Weights of a small GPT-style language model, trained from scratch on English Wikipedia: 9 layers, normalized queries and keys.
Each number is 500 + 25 x the weight over its row's rms, rounded and kept within 0 to 999. Layers, rows and columns count from 0. Numbers have three digits each. The size before them is the row's rms in percent of the matrix's.

# layer 6 MLP down (transposed), 512x128, rms 0.209, rows 200-254, columns 0-127
100:493496455484531454512513530501535461486499476519490566509498488521478519497487447534519490487516449482503487502504510546479483470497482486504447489529501457523501493506551492531473485544476500490505509518500481527507494530490483464496475501450518482490523543523529518473508552470444507523476447471518488482524485486519502497512489498501516467527504466529513517463475470538472498477518
103:505524492506473476502483511461532542489501545509505489527468494464512502519515500495468541512524492521518513434457518529500549513515447485515535464487497498478512472508508521525449522501498496535469463521497507504489482478486461460463495485488500513472517493502472507498484483482524534517503543493521508505513464543523516479530469556520493442472501505539495543478448452502508508493516
119:471538489547492484520523486520505513473529513503503503505509448451455513470474489541509482451489523488512527543491512502496500533526497469510508490518554493511507526479499503507481503518489462470487515511415502512486502534492526460491461486464492495522536526497530512510494503508438534468518464493471502527489463487534530517562469468457514500530506484529505487488491482515514474499496
086:555471505445493519491487491497499482519480492496493489495481480504526479493399501485526472487479477507500474515500495470488510508439498482494512512468514532489475484494442480445487500488503480496576468516521502547496548496523518511496533484496482507517495501450516507499494497538471494480459487505496495486499541472516492513478475495501507467512498477487505483467551451458482500512536
103:532520484524521445497514552496521500494514509491512489487491481479474457519493494515484536507491497504513516506485495508484495468480472455516496510511511469500509524576520512514549478458513477502516540460558481510472530523493515564482492528548500522511536472467478494492507539479518476496480516525499493469503493566505493461451460521464472496500492507537519534507526526497529494495512
102:533535500467494480554470530551492525460518533502484481526488459506526530477496524503495477480514494556499482519455518490516492474510499542470494496530500466529481515479512476542484514509508531501518498514490468474510523455466486447451512482483507494493529509518502484494495540444476520482500512505510485521493491530486527485519466483536486513486514480522484530567501501543562476507489
098:470461475511524534518507519512491487497502511512501463496462520527494566547535488445455507504490493465517509494507502507473514518478509475491499452488485473530475447479489487495489474515457509505462525474559519471504480516484491513472491486462483485489490563493504533493542462476499504510478482451434485481473518515485523437502499505469490482506481477480515497515487499474469497510522
104:536529524509529491564484501475485501468515490515522500484500521530592496497508517480497475510485510542550518496519585464524517484479471480504528479461497521503527521477519511509502534515506501490468476518498533479496472491495523470498453521455492480501520498517500512511504530522487492485528503478483450521496492471539449498466459487522510494490528487510490525500524449485526499503526
102:481490472531524538536525505541430473494520501545493469491483547510504533485523476458488472562511469502510534490497487494517476461516466504501514505518508474484490491466462472536508519544463514464466515497497520527515480489476461488481490537509466516504481524477506478499486491492486473508486506535456440492533497473515538506500472481502457497508529504511499495490509493486477461506439
094:498461531537518507485517503533509484473525486503501489527541522498568482517495532518500508491518483493546506509516529492510539471527521426518530507514489534468507507573531490477502510497493492486471499474553477499484494506528512496499492475498503478512497470548510491494497488538505472490492502523454490494457505460492498477466514541492494503416504533526510474509480471534488531522530
107:472521515506542468545497503511493525521493546540523502493520483460538445461494509522495539471558492539506532503499549497528520473485452524500479476503535528498503463535496499521460509491529523474496475506510516535511524469500513509503466474473496507493468463506495544488508511480549493501483464493506484474494513516495468472501541490517482480512466463520491554472450459507507500514504
107:470533491522462462509492482493471496492495504477493509537523553525485430484487517466498507489545447503504487506487493482435552532502467478508517441486509534508505509474486527512504520524531507497499463567512515502494458521469497490514491476491469489472499495488525523512462474520475484463520492540537507519516482517515479480513493469446500510492540494494485443528476507507501496501483
103:459480484531496502551509501499479510503487513530512442487506468488486519496500509468456484479493516469477526465490478465448512509494505486479516507530515458489467479508465517467528469465517495501487523471433480498494509540520457463503493519514508510489547486513546503498515501491447452452469485483473516491518512512527521515475494449447527517519498483504513444490508546494501490501488
099:514493486578483516524517445547450504494495492483524547500518501529474453522502500505514477575512485480472477522519470502490532491466515486509513482463460501509545527507495485494505500530531500472523506540492494514492493489507530443528468482555518507522505487504537492507521539498468484464529484497485446481518513461506478483468518516497482524512516486524497490518475539531502508524505
093:483486514547490525535506485494489535515489526501530460519528541492444508469481508502494493526470494481479512475517451459522532493428496520479473488488496449524527538506471514506509500491513465520498535463507470467495488508520466530545494539473520523534481480507503520516527499501510511478511546503544507527550519526533515496500527506530530514507499449482489501474520517501525511474449
089:495526503497492517504522531480518493486488488502523516492519447459609495444462494538495521507447510462505539521531604509476488486470449517504483476547527521534496505509508509536539502523525492499487514505531496502520481509511503517486513502513493504514470466477517494518513499471503503472531498499493498483501499467521483501521492527527506515494511524519485531487491469516540491502507
085:477503496511511477470521489490514498522485511502504489516464488497489519496505478458512470528492543485531515494503499521462447567527462554508500474494536485502496473469471486531503469514506487512529514507481510480506475480568483490491500503534472517496530509479481536491542513495499533593511482485446514499484514542532541504459507493507506522476511520489501459492459488485503503484449
103:499448512486498475497466468425519510507499523501468523506525493518561525521541495506545526544475494514489441489493469491536536483528523490511529501528501531510473553523522498512489488520483450451472481534517522494506484514501507490489488534530500503513483489510467513477511487515468457507531507533494521487500509494548460500479455472505509489530500466504482493435506486530492514513502
104:505484503526511491461479529483497501481478448504520482538517490463505528508514476491489456554494472486523504443512474502508519465495469469511490478510511556495487473500549487506485516490502539463544513484515490464517504478436520495521526497488490479540488502502509516499510434506457475489489556495494460528471517490510540484517517533530517472497462533521507511488496442474470495485500
098:519489457530515530512483514482463489499507495538502519495501461496401499494512517504483468483513519491535499477530498505492467494486492506506464516503455489503496520500488459471532455502509520495511509504490459514489519487456455510535495537486539478553494453498474486498512508556480470474433481514501484504517530527488509488506502507461500541519463485536468455513478480479508500531491
092:509513519477511534475501500482465503514463489455450464513527490516553512531499460504525519494472481494543510493444480485470538494533497473518458499489428487514471523507500478515444510498475524476514498537498521515500470499528512528496491475498516499527528513502476480516484487499485494502457478540508506495509461474469502492464556499498517464478547450531492497499452498451509494500511
104:548504470475472484561496502523507527479497526518513472503499432526506499475478500503529520471494462468510503492521513518520492519488485476505513471473518489487488467527526539520491498534536500509497519448526540490491491518515498514417529486486551542500526490563488502500498535539478476482502506495516504512467472509509484541477503563523496482469540481483508492520505502545502507480487
105:526461526524486518524459489457481494541471494509489510481501471495553517523539473487486486513487523503465462479526478511506492549500461504508478466505530486518479493481521548525471474511508511506523490533510482478484469471547508443496524489528509547499457517436503506512528517477522528494504535480503484498507463515501490486532460501480460429509459500486492496498479516504480495504453
104:499494507460497532461525473468508443438508480504543518490528499503514545509517498491496472516502521487520504493464492495515526478539501517494465506540507483483528536479503469519515482530471462542524496510509501486489509500532511515509500519509531471518506501533469467491485526504456502564449529479480479504459475472463508496469536495478478566497510523470526517504476517486489529558517
107:513464518536491485517487477500514494528522505516510502528503477499477473521488476513506454527543522474495459508502533483541491526475502496477566520474449452495477474550487482519519526473499489526542502477502521496464495529478457490508475523534536489521527464472477552535493481510504473533461471498534504453519483509496534495497461463520513525516493487516512502496504488473514501530561
098:508479539520496512505495472491500508512495517501497502453468484484525521490467471510463518511437520473469509475443510479496530529511494482451507439483529515514497516476494496506468488465507542524542485532534523503533470510497495471486553498529498507497560512509499478536540531486469517527481501476526499466473485516513510469505520525466530445503462475525504507498505531507531460460501
095:474561486494556512490521540534490492514494489508459460494517530508499512510522532476494509536516483489517519504474444462500513465495494454560488517502489501483518486509513498513524527521452525526511517497504528506494537478530462547507524460456477469524520509479487481521455451476516482521517480516494503519519529477518509458502467476538466543516525505470477524473495463513504515497484
091:508490509522524500503538475469503520486502487471533479542476520527600491501456470482533505498518519464528540515470505527438486483499516517512457499527465486489509501510495530492482479540464485467502532492516523478477501483495462513518508498482519505508497505490511524508563519544469516522488500518484523514523506493537486504531489507524491534515470495484515551511517490524469447552496
099:559506509509500507467499515481513525522450527478519487509499518493483513508436474482455492500481461508546504437508508493494517537514492517471524518506501506510480440503477513543493503497498477554534485503537496459518518520513502490470526502523508487520513507497464466522552565487510494520483551468500468479493473493520461502490509531474483492525476522480499482488469536467522468529479
104:526502516513472526521530504512550500510475512523509460534536490522500480486481508508523527482499499484490501535442482489549525538535494504500526511501512510480482498487463506522456476484529454499507510502491465456503550480543474537516495482509502504501525502517462463507495566518447498487456517492541528493495469541528492507471501497510506498496497493490487526495525572491552468541497
090:510499507499496500519504527493493483512510524468505481506473383489620491484525532535532487509506510503507495481518511491499516509497480481466488475516509502513492483490457514515475519516511519532514483522498486482504510470556508493483522469480471494513499501440498505502492462489509473503505514515534519507505498512502494482492488502477507542529522510503489523515473484532488497506411
109:508486490475501490475509506545475505510501473516519496452542490471461518476476480517505486532484504500455482523541508469509497482451503497472446502479456500542518489471454490530503491524498503510513502484552515507497525470496515520522514521502521512494557535542521462518471457475467465533544454481530511477496514518496468532485520490492481524501480493461511491543534538477531485470479
088:482466512501500506480458453485497531494488489541494523495517545520516468520505450528516487527541527526539468507472502510486485484533495490527512548503524520467457507485535434502502523509486502513505453520542473490472532491478481471516502507524523509518519493459467499471510480503455454509487453487521517484486517522511465515460509514513533520471477478543483527502503521552505459478504
111:464529487538519510512461493515469481530497533484537491560516535485512524472491505463506510498517478539469477526509514531461462479521548490521493556472495489533478482503518488460486490497467532502486500501521515483519549521500531498519528502503499492504497496458534511509497488505461506509473487456542481536474502476486476519460453555465493529461475520494502468522505502470481508522547
093:503487506518523497539507546523508471448511472478568516549514511495495504504501511504502496489502528541504510483479489490487470491513466518526460530514557480483525476430508519518505533538496498457509485530474516499499523493453548515551518490492520493504485505497512556523487527504503468494517483504507522513483460492509452509507517475479554535490515490491482532514568494517485491486471
104:534514467476523502505487539523528494476534516552505506541483520490552496495472480488471465527516540533520520497467533553501530510474507486498480538463458532494484482492469526512514525468496476487488495478475526493480511505493481496501503509495541535493524477518490527498459489515477483560500468554475501482475531498513534547516497485525505494463510529482496458512531485546546525526510
101:505505500518452481538500503511510522500511489490479495551518494497533515510505485500502520559534475489461500509470500492460456522511488501517515456461565456544494516552535491521529498474504511480440507503493552534511495479462504510490485466493533506511504462497501542521492534505483469460526502514461504533501532498542485496473496520521467519494489492473453482525489507496510559509502
102:525519504541488489513497488490527510494494490509491513487498476476543540520476499460474494497484509510551482489533488513525515482530529489529507529506492461474502495481507538492490525498506494486552470514546476439436526499488501511482450491437492470504469513474468483504444514487480523481511487454489509517524493508493490544502472475484489517539479461516518487463490501444468533505549
097:473511468529506506507502516479489481487499519528510501501496491537481485456483490464507503521483562444485487489488467486511499494465446507461498531493513524535442487490489484507524503502529507507517492493456521498471503539541470474538507482504546541531515478474476523540486444503523455471486526539520546512533538488528479466494545478488533474508469533527500469502505485497515497498497
103:513535525498499488550457518476497516521495487489492474449467474511445522505512510476487495493450504505540498494478495487491506503521496497462490505479510496489545484505485481521452476498480471453493516531485500514491503461498494491521548476521485516522479466474460531476485525509507484540495535495538481518534446523548536540484513567524485507533512479453514526506542471499493536510494
107:485517485447509503527458488458485492517462507500505481512479528457428479463507491514483484506511471498505539499506495533507499523479535517513490530537471480533478506481500536517495496508508510485510509496458535482538487461520459475487466529459514441492497596484497475486502502514506465519532487523480490474523533466504518509501520502521486484515471508493498463497481491493541533544500
110:507476451510505487512504492521496495484488482530488504494466497473450532486523504487483510511470458506541454483483462541493524483471489538524525468515505481462493514518490498510537512526498492510505584492525507557540532461520501500466487511473501488481498506516490537455524503532532538513526439496484468527510518489521483473518529478489459502501450488509459517483517501505491470473534
100:509521512555498465533473520495509499474475512478561540500509509493444487509461497505468476472477549459499510510488512528478498441512520520490501522491540471483501466507454521522436522497487484465494513575467485503482492522482483552488493529464490495480538512487471520516486490528488505484495479516478514488506531550499502510503488481505507485496472532483497501510466496544493475547490
111:465485469472493485551490554510512459513486506534523493486497464484488480491466513478494465487555490500551520542499523523499460486488519488496426498517524471504498475478518494520482499495548523487499497534508475486509528531488497489477493470508529462485512525529510503515526466514468511507531443485464482524506469537518523518527458499498449539513506488533507486513540508522486499461540
094:589545495518497463487470467512500469478490493511492507525525478488499513486483513506503464483486469485524473526560543497491506491503467512501486504503509530504513499547484504502530533539532518513497490465571484533526496449536510482474491513505501552486534523526546542485521505503507518537501502466484484505494525501471505466478504513481478506508514543507500547503488501496502451523543
100:506501521538505495522479521537489519443517494508483469511532480508513514514470442468498484494492525527528484542474529437481487458519467485513469525494509536491473490518533503534451520444506492492487491481530511502485527487509527495464519531534504500505502472512471523484511532485482500562457492479506517534492502534508482506509444561493492523519476514468468497505521479537485485520526
106:547474532518479491484522509490506503495495517464537524513519527474478481492511544496541488538482446495522543532492500465483523506471532521496488518497462524490489516515505508532513473471507556448520488491491487493493446504518509493541470495441493491490508505500476436483516446479474479486509475506497515457493489511503488499516494478521482468480507518512499434501519525512472504514425
099:541536512495423510550484519488520511527456533513454487490509529509497536493472489501486490487489468509479510492544493499464532528532484505466526471469524511493496500525464500510458483485486461519510510532493504520507518519518484483449512496506486466504532505495543488467510463478467508518451470505464506518478488481456492502469521526508461521511523503538470505505514483427479517532501
102:471495514485495468547467522500521538506526514512516492542514467475476531488454474509470510448477502498512491541520529470544491505526525537513527533524542510513495524523494489486532520473493520478501439533489496494537484493517498476473501486475508474517506497464503492524511493518507503477442491497532534482514505500551496500541502476482550528519492514450481503487514429505541485510539
094:441487513523474491486494492496490520537504532511540464493481493509513528504502497478477482475525476475500529490536489523509503494469502508505448505517531484493500453480501480474457538552518501465532490534497465504525548539525505516557546519462507514492483509499484527497484504524508484498475507501459527490487525536540468541506556513496534481495498462497472492471489467515520465479438
101:504491480500490496515447528519505482470506492504513503503494514493523544477474447511486515470508494511529518550468504445438506497506487520495519496557532539475475484520526502521503509473480503527488505490540492475485483524464487501468551471540465504539481500467490543517552474491497508497518470506492506556468545492506518459473497472506500492450498519491500456467497480491469472492531
106:503461485495502502448430519493464513500468499493461487503482547470535489518469509466501504498518498529510489480483501529500493511480524496508474515529518493521463499542486533514449495471475540543481488496505496514506486546456525528535541500505542538514522526505483504493499498496458479521528504492492553503521502434463561508479495515486489468532512495500508520514504465488551516477485
105:440504508498508483489521529507505493547538533482472495490516475472496468511473513482519497481521482495514485482482497504459483513514463549504520508515488509541509492508507510436462491504471497510490492488506486479504521516543471513505501491440486525487494498493493527496487463536532516495436507510513488523540510560493513505450519510501509517521509434470519514578518533548528479499482
100:520515518501530490514564497516483502559496531479501505529484498509542524515492542485484498511538524455464516476453509509515508512488516480461518515463478476493459491521494502532501508534489479510505486492480525470529488509511517481504457562553515466454498531507456500547480519482480500501484460536470517491498539540521448483522495521529509500488479460515496470512483498486457519495528
101:463504539529523496502504459466501487512487491493501468508523531463538483530491490555529513531512502508445460505457513542517530552521535485525471489490514482497492494479519483525534496491469512504494527510475493504494516464520502501476477475513512507528493517504479491464508489478470500485495489426513484474478456470498498493496483540528510525500489576479543479448480486494521527492450
# layer 6 MLP up, 512x128, rms 0.221, rows 201-254, columns 0-127
097:513506526479499525509535484542485495487504498508491501486506515516479511529494444485461490482422526488508470487498461508471473521505498545512496457463512511477463490483451510488515516481505508510460471507504503496472471462491545506504501477459463477504508485491456545486497483519520517474468522526507529511479475532555468509460535497497484515507466484532500506423493454514531509496523
113:461489458431504525518521470556490488559506499509539526460515502542487451480495494484495487528473528544495540514508500526491505499553496509533469516529540487515499470503490501506492497506488480486453511448448503488495507514468519511545523522517457516521492500508514464526475497495482515507484508538483513513487507494484507508558526478511551488516497504524492533508494476502534478526546
087:504492503461507518513516462522511538499482495484499505511498538436511476501495498498448523520506509534497473520524492483476517492515502481487496490515480515530486487508474503504507438467529507537467505511510547496506482484502502495524501493485545500473514545501543519467510531473478492426520523450509500511552498510477537531542454552504524520483510485497476505451484543534490506500557
102:501513500545475521505505521479467482509492515523544516526453507445487496464520502488472494514488504481492513490490452478475475467546488488472475520482487509506506533471473523549534516529524502503503496440445538530504518532480524501501470478491510528480494505478472490494502516477518507486463496488506550508487546540447536462508557483514527492462549489515510473472484524500480508482517
103:484475523460508483482487467455523515476495480459449487537489541464490499479507486495513495470525498528461523498528514437474508486535536484469477526488478504489520501499486510434475529511515532507495499513495492482483476502479505492541545520515517482472527459503512517485533528509506477453510472468539483516487458524458515512484470560509510472526472528469464476503493475532501505510521
102:497476507458500536487493498504496484475492478524472475519497487522500492477486431490525514492513523505459495495535512483508508516526544509481462491540537472446503484481507470475489486524479492482495513474508502560475514469484528523501502501548496535502491532500482478444498508516497497488526516554533473506480511506468544523514463507500512461471487501532504448492543526439539539483534
110:514507546482494455505494486486491528545518468488483483502480501479506473522523476493479493488460548542492485538521498458513496495491534504494511516468500441495512544478494459490492488509532529509486560479495530524460468520503544467536468469481488482500514474569531507499514525519551508456488513480504492513523485500506459519496506502503502460490529490514472515445481550503505531482517
104:504443454484503507514531523467472497497516524524535485455490524499483503491489458511499457521470557500470510487487473476471511509522499502497504532500501536468472446504490506491498546491517464538481484482478501492538551483509507497523468483503468518473461523566508496524459490494509502514493500512504508520547535489507503523546520515515480494496539567493490513522530517467512512461535
097:459429485492468510491542503486450479455516446516500482518497539481512510489496498467487496503479503493470499491507507512490535473506512498518499519500472499569499510499525512483530543528471502491525476505530466484506522468498541495496454501524513520509463502506520477493473514475508483549459538533519493507475546508473514551499525510564518473511520513472487495507468491482526544504546
108:505501480457460448478485462524485476510548467463525466511511507470496521520519475503530522515476499478453496508530479528478497469510479524481504522419541484536478504509524516455510506499469513547493514550481452505468495491523517521518502504506515473467503478503526514475532487481475511500503507512528517525516530495485514528488475496523532471477459470486466497476491506504455538452498
106:501532512496490502496535496509532447502501522466518475491456519461484514507505443517500483463471488505484479473495500470511499493502493499483510444494471428505534531487529482454492473508463502492518489478501446536458500553487501483522498544495499513456520528535536498521523497529521499502484509465490558505546507525524490514502518532521527481504487531521464503517488489513535477449502
100:462534508490521496477492463539503530502484458515547519487520535437501535504487456470467513510483508528492514506511470500532492516510474501516509537463534484513502494475483507537543521529505497501506537456518496491499516510509484513512509498491491528484507472466506503487477549460490544508498501534482479494517556524520533468494521476516571463529469519523491473449509452484531499479516
101:474474503491491528505524508506521482498541508519529524492464519492480463512515513515523503509506507501518482505501481509477548473497554494466487552486485481541566494486453519560481492513493456474511500523481491499496545539508502484545489511488517440494523491491508480501462524459512520478516497501491525503464514542515534515494482524480495493561532492534514477493487574478478481535493
096:481512498484477439497518486550507516517466483480510471517502510481496496509490480514474512477508479508478440485488474529504449474483489500496519498516470437530484534539508505523498495499494530538502467515480499483479487508498536474518480550481494531516484541546499510478525511489507493503500466454520544529538523550504531472507522487507494531520522510511516496521550508421463487478473
097:470466471513532463509516457524508529507468471498532512478500500493499501523511502468482486508509507533499467534557521490544463471503524498493522533475510519516544483523480481475539498458503503518445483539471475485497490471510519484521505487531489499487460492500497507527519481486496475548450525454476494532473463573503471508483544520515533484485484494514497508474476481465509500494551
082:508541485518560475529523509474533499488499430477510537540501501470482480513516492459523485524533518537445497513539483505515488497544506501456462546489495494474524493510506496508479503511494504486461512492490517499481517482507537499503487518495517506513466518466516498514443503480517509489501495494468478506523496515437540501501511514499504464530484450469516489508490557500573458496487
106:454496486486485469513487530527552502501485487509484481516493545498504506470538517512486494488493495509448450445525463535523469488536525522500462536495454513528518533521506496453520467500477479494473478509514518544490476505506534483508472519485498558464493532503515484466473503502493480477514480520487480546523513500499504487489472504515479464486470520496474501488460481432466513492550
106:457496498501498499502496494501514518548490520506514500479526493549480499493538493518507500477491550479496531509514457506490453475491497524471460475502533470524511488488463494506574487480461498539495500503494458438479498541475520481500506530459501489495510515508523517518450508458504529508478454549523479544470476481518493500512486535521478532487533551509508526499481516451526479508522
091:494529507488469493506543514508482487490496520486509489493521506517474497469521476520505495485493551541482493483476427503508461469479522505507467528525467485528523511487477494472534462525501494527529507530497456475522486525502484527488446508492462470527485508492481479580517509496474494483457504540489496502529523540493513561507493519485504482494459524490500558537476490467530540488510
093:487489431483460484462520475508500450525504515494463540540499522443499492472493508471442503506525496537522499520512475499501526483502490489526439489492468498501467491515501506511518491480472471493494518527511542517513475522500499533526519467499521504466463537530519500483513511453470528489497532524518489513497524508504529479564490553507524478532483487471483505539486495483464478503549
107:515434506511463573496523526523510510504499482523513487493495487488482484490507481507486478457474488458502503524509496495474524495537476505519506481464516441515470523488456500541505508442451507549520502462484504553481515522508536522491510483498492495482491516542561502498509533507482557485493482525490529488510465520505543532535508503527526512540515487539480524507519495506484505493475
107:540442445502507537495533502508516498525477503474530519496460493511475518503502504520520523491467504474496499529502486518520531463487496535518502446493466475493509518480475526540505480481471502480493507530505493499466518493486539501491507490475549485448430494474518476513504488504491531485463488498531502560497489519519540522498552500487542484514444525502482497491516543495471456457503
100:513490473474528507502515451496498466524478530509540474464490517504474517489491518516489505485502543492491488485490519537459501487540540562493493507528474479455522495509539489451486531509550524515473487528500505528491488450487493527549503464516485514525499503513527449500472517549484485525495499494472513543547476497486459504534494495520506460513517521505504498555493477495481541464533
105:562468455520502546464471503569496498521476497569474526484467490483476506518491493546519485483501537496488530540519505515488501497496480507471499524508515514489496503517456532499515526483477492490488501519471504486483535450467504529530511522514536523469509484476483501513468511510528534489434511492491546496544465539491479502510485511561498506482464506496451493501487477484492514476495
098:504490502476481548496539526512486529569484510529484484521463531500511456487514491480481496490444506506485521515481444524447483477524522494514466506480513523523480454481464487513504505473527471511479542460500478474472469499488525467486454530531492522504500474499515526522449493473495515474477470438513476490489497502491538484477516514497521484476532481470501554475504496508486505480529
097:415505479440537497498497503525499456487512475473468468479511516563486476485524478466497508499499470531460499520481476501483504497503490493511526485497483482491522507489494498465517486535436490544476492520488483520516497503489540510506482461454511503492489518518496522535491532519459489485509485508472505507538517463492516498499498541531538485557471518535500500522451517466534536495525
087:485518506514546464477527456587459546476484484508561468436458524506512510504516497499536503493516542497490472527503471493457488484496505527479516516508490478501491500515469511491551526510500517497483495518458512503519463527510521460493484506499477533487478494507464502487539486523473518493505534493521509503515484499446487532497466506503538492445476525482516519505534502466482511468517
106:503505511483561459516505519515466498517464491518485496494527490500490494488548512507512435468507483504488472520506494535492496504499504519490527480439526473528509483483485504515588492443484516521496488487491474497515480518519485501512513506496540490486519575541526445491515548495507536469509515486529538488504513514506548537550514519481508493488526506485502521520479551495493484496510
106:518472515516462508443524494535474543491504472471471566482499547466484500526538460465491480487516550493490493489493503502550499497511502505521465509478528451506484450490536536510512509495508467532457480463496503494486459525502472508539510545518528510455493523498511513505489506507514520536483514527525560527537519522485501484495540490503506499470520522544517485517527497507486527502508
095:555483478520529523468490523496509515491496535547472487482468489503497511486531483501500498518488490538498480512536503480488518490507526490503497483472513450555512496537447482498516518491459467567446550440516495525513488512518520506492508536508497470479508511462518503560455537488514505486489502526529548474494508508516489465511524519514537499503538521544489547507488494476488504509485
111:488494508532499440492551522529503504489475512483454496533509534514442519465545522466525491490479523511518454494505481476546477482500518506459496475452510503509485474482479487457543463490487495462493506507491479447458513500508542508495493509536480523454485510494481492490489500474466529528504517566497493545456489517519510512481501477510503484486493530499481517535528453496467512509504
090:511485513477503462510526498499507524507518517494513479546474525505509502483499483495535481488476485521480482515494445511565482490504521503465522493445457497542476464472526460491540496488487455502486533498517464482441454460502555452486507492513483527493487516514484514472484473496462473502480463458495503545484529496525485503489487536509506468509461528498466498498480477473499491473549
111:495449462457502516485559511515496493536472491537484518499504516500488516478479481502453536525481502526522506482517454477523490519538510522511505493495442521479488503472482482528519561445494478500455540475507484515510512548471477511546503482496539468493511490523501474518481529525512565467508502533529503491501502504518488489492521479521470461503472491492499436490495472499490534500473
091:528519505521478529483510489524480502488486533455524478502517487498471500463531524485514491464518472517481456562485493538473495494503483526473498501468519472463510530507510478509508487527500476504496517538453505494485511475487476498510523530461525440458478526480480489463514523541450561516507520486506533505473511500473472476507544516494506481463494543512485488492563475457512475475507
103:505480483507504491459537483498499444531547511562477532514492557514491485436528497467519464461499539467478476480506482511462510490504474536505520531512509507481497522537524508451494486497515508480494490479505502514502490521439499518498495521522469531493507487554557489533493489504508514501504454487520532517508532497521539472497537493495503502484535499528505471533494504522486558481510
107:468453494489478505513497507489509457525497437522528483489499537536434489511492475513474500488471526482485525497525506525472499464497504522490467517506496494527491524516470459538502491520553499501460469447485455575522490496519517507493442480494481497501495482528488446507456537480490507473494492482515511493484470528519519454493540480514503532493501514476464483520488509478493510533483
106:546515451473530501503542478507524463524508483508505502487523546531488516467506509491476486497475475481501530553513494505478527522490475555445497498496452491498474476477494467478493492516536464507521469522496462447470480512450561494491503519480451456526478494513481526470453530516548494499505506488494482521539496518506471492498521484520529520506498514500518543515489470492537490497507
097:482436467505509493501528501496483486517510477474550526497493509457491466478502513441460490503491524536487500511516477506531490511486518508462477501489513466519511451499530492500534545484516526551515531447484526488504468449489484473508457516513489528512516528493541445491479504503516518482490532528489488472540544509540527499483509477496559483543479466480500485503482497485505514505536
095:502475547518494455522515494471510480493529529492496503495477507528443498488520458503511535486465493495526474475482497497471484480484526477458497510491481526478516486499450505509497514502453530512525497505514502556522519471486486477513508502515448528522537486484508484499528525484474501491468519476552538503470503557469504512514506522480513499577522537521459475492525483543471498558508
106:521474524451466548498535474449491483513492511514522497561524551468487473495518480482473520464506492535498437468501476472485520507475515479510469502510497489489508509494491510502523476495503524527510508488494453514530470513521492487522496456486482535511465569501531471502524513478517487541481513501562493532483490475491506552495497530533493463502492514508492464476488483492517466518546
111:515517459447483512431490529498551513532465475499514556455494504528468489500513504521509505495446530517505498490531469488493496508485514506499500512491498508486551486485491471520542525475499451485512485482475462548522503497499524433490480476503458519472511473537485469502479489479475536452482473502474514473493489500511454482476514475519525485532544507488494519516508465526483504520495
098:465518508528484468483459466501501463509520511505488485519501502494471462542540484496504485492494506469483493505495508481476471509503493475511519471442471468485541507494482473462466516458506479499471549483463491490489502549497533466498492492467498508491470481528476419524503485543497509480489525518481511461514536557502466535526492487531552512502489498485528517519547551504508502486513
108:516473501517486481499544466473491469485518475510529490490491509521459537468500512475493514502472516529542489487517485521505489485558544510535458462482508499497456536507479507451549490505509498491499537478449513522509526506482543488501508480512509512489435494543524505520490512533483504496452469522552482480511471485503542473486460481537504491477465538556508511489508505518497514536510
094:567496509468493501450505472566472481483503495503464517480502500502508496491547503483495488451475506471520514521508436468461497508500477548488528457500509491473481503439473490512525490500558481474500548487492475498516510480522573500516512515480487501452503482530507482469486504492522497459500478493493507523507497502512495472508544454536499504520484534481503513483511469466472497491481
102:517467470485508509490495486495503505507492514475526547525515480523498513515508491518496484471490540522516494501514460460479505512553474516480505512480482513479548550490476488479510511481490425504506530499504512574494551479484509513486506539546508472454495494520502514520507512500519514512456503559498499522496459509475500512518485551522533512505480470522481505511525476425506535458525
102:555468483512491508478487502497499501537504518474553492530480549514464477505542538512530496500520510480489449523522512442498478456507480505468481498482493506458490524488494540474480487491488524511516477522479499488466520472538519463522505514464554511476467557536473531512494489498507480443498459507504536497507516514518530512525509558486469494526519514501489482447485498471510499482504
097:514468506503510523467488505509518468470486465539515482500503507519482517445460482514479453495508490516474532500542511451482496483515513489485568502488508450492477549485501438517482472462497485509483485457510496514483483501536517488500503513497478442494498492512482476484460556510494561489503519540526514501537521522476481533473494531545557527474523507520509517508525494504508513500498
100:512471490491479533509492493481528506519526515462510507456503500531475512466491485520527544500491515545518535489505493463464529481516522473476437501515539499529493503542459518489509479475503467502426542472485508526466501513517502513526479490518495472493497576468517527502502543458508539485496495491495492521478526476518525492489495493492567484489503502501511493475523480481462547465515
093:486499463485465492463551468503520493532529476552529499538460501497504510453510466516498527469514493518473511502492519506533508488492515524446501479501500518561542528514497478485487516531505497483521496517484454506457493526473489508503467516486519486489502526525508507546466448505539509503501473521474550499532523567458499548482521482505542516492548510530494495499501492495502473480512
099:530481486499449471508499471493495461544522546486486523486514491511465525470525483490536503494508502510512517539501482462514511505523524492459467499490489520506483513523478545495493484504484472498463494516557488557473492490503499499526499511542497467505499540516546506494460525510498493486508491533503538460547521476485531504527509480507584528502550459530508513515486557505471484518505
108:553498510477484518508502461496518494441508498505528505448508515523494486490548468530509483427506483533520513488510472496470438504500497508483514477506518506483517505446454500512529520521549501484492528501506497509521479514494537532527507494515519468516508517512524534455529500449490536450434502480484500508478455536502492535485528473507555505501503520500514506500524530488501493508488
104:467524513505485504484502479492489503516471512528520496473491507509475468472530503500512473460503496512499483505495523510461450498492448529500476452502505476530507524492519524477563434502489519513476500490489492473523541507484530505501497531479505542433432497492522484521473547521498523461495497531529519501524450501505496500522542565498507531503460503506482515523522525540498528521513
104:537508470485505545511506514519479523526479467476511453509492526427486517521573480484486508486488527472503512446515449492520498518496549542472505496495501483499504518536493458477491481513541517492497517484465491490486489471482498504485521554488445490512490493495472457553521479498479523505479495457488512536511531503508459497532504509529527514490539491531514514490500458500490544502489
100:462503519469530477505461504509511496502466519468494458501481550535479495511538471508476548459502545510467482477524456480503528500535499546481505521482514472523527496459457505501481495479530502507470510496505440483483453485512527486510469490458517490501507498523517522499501510522491503451480538462501480535470483498527488512486479498479534476486471542462554507528525519471525535488502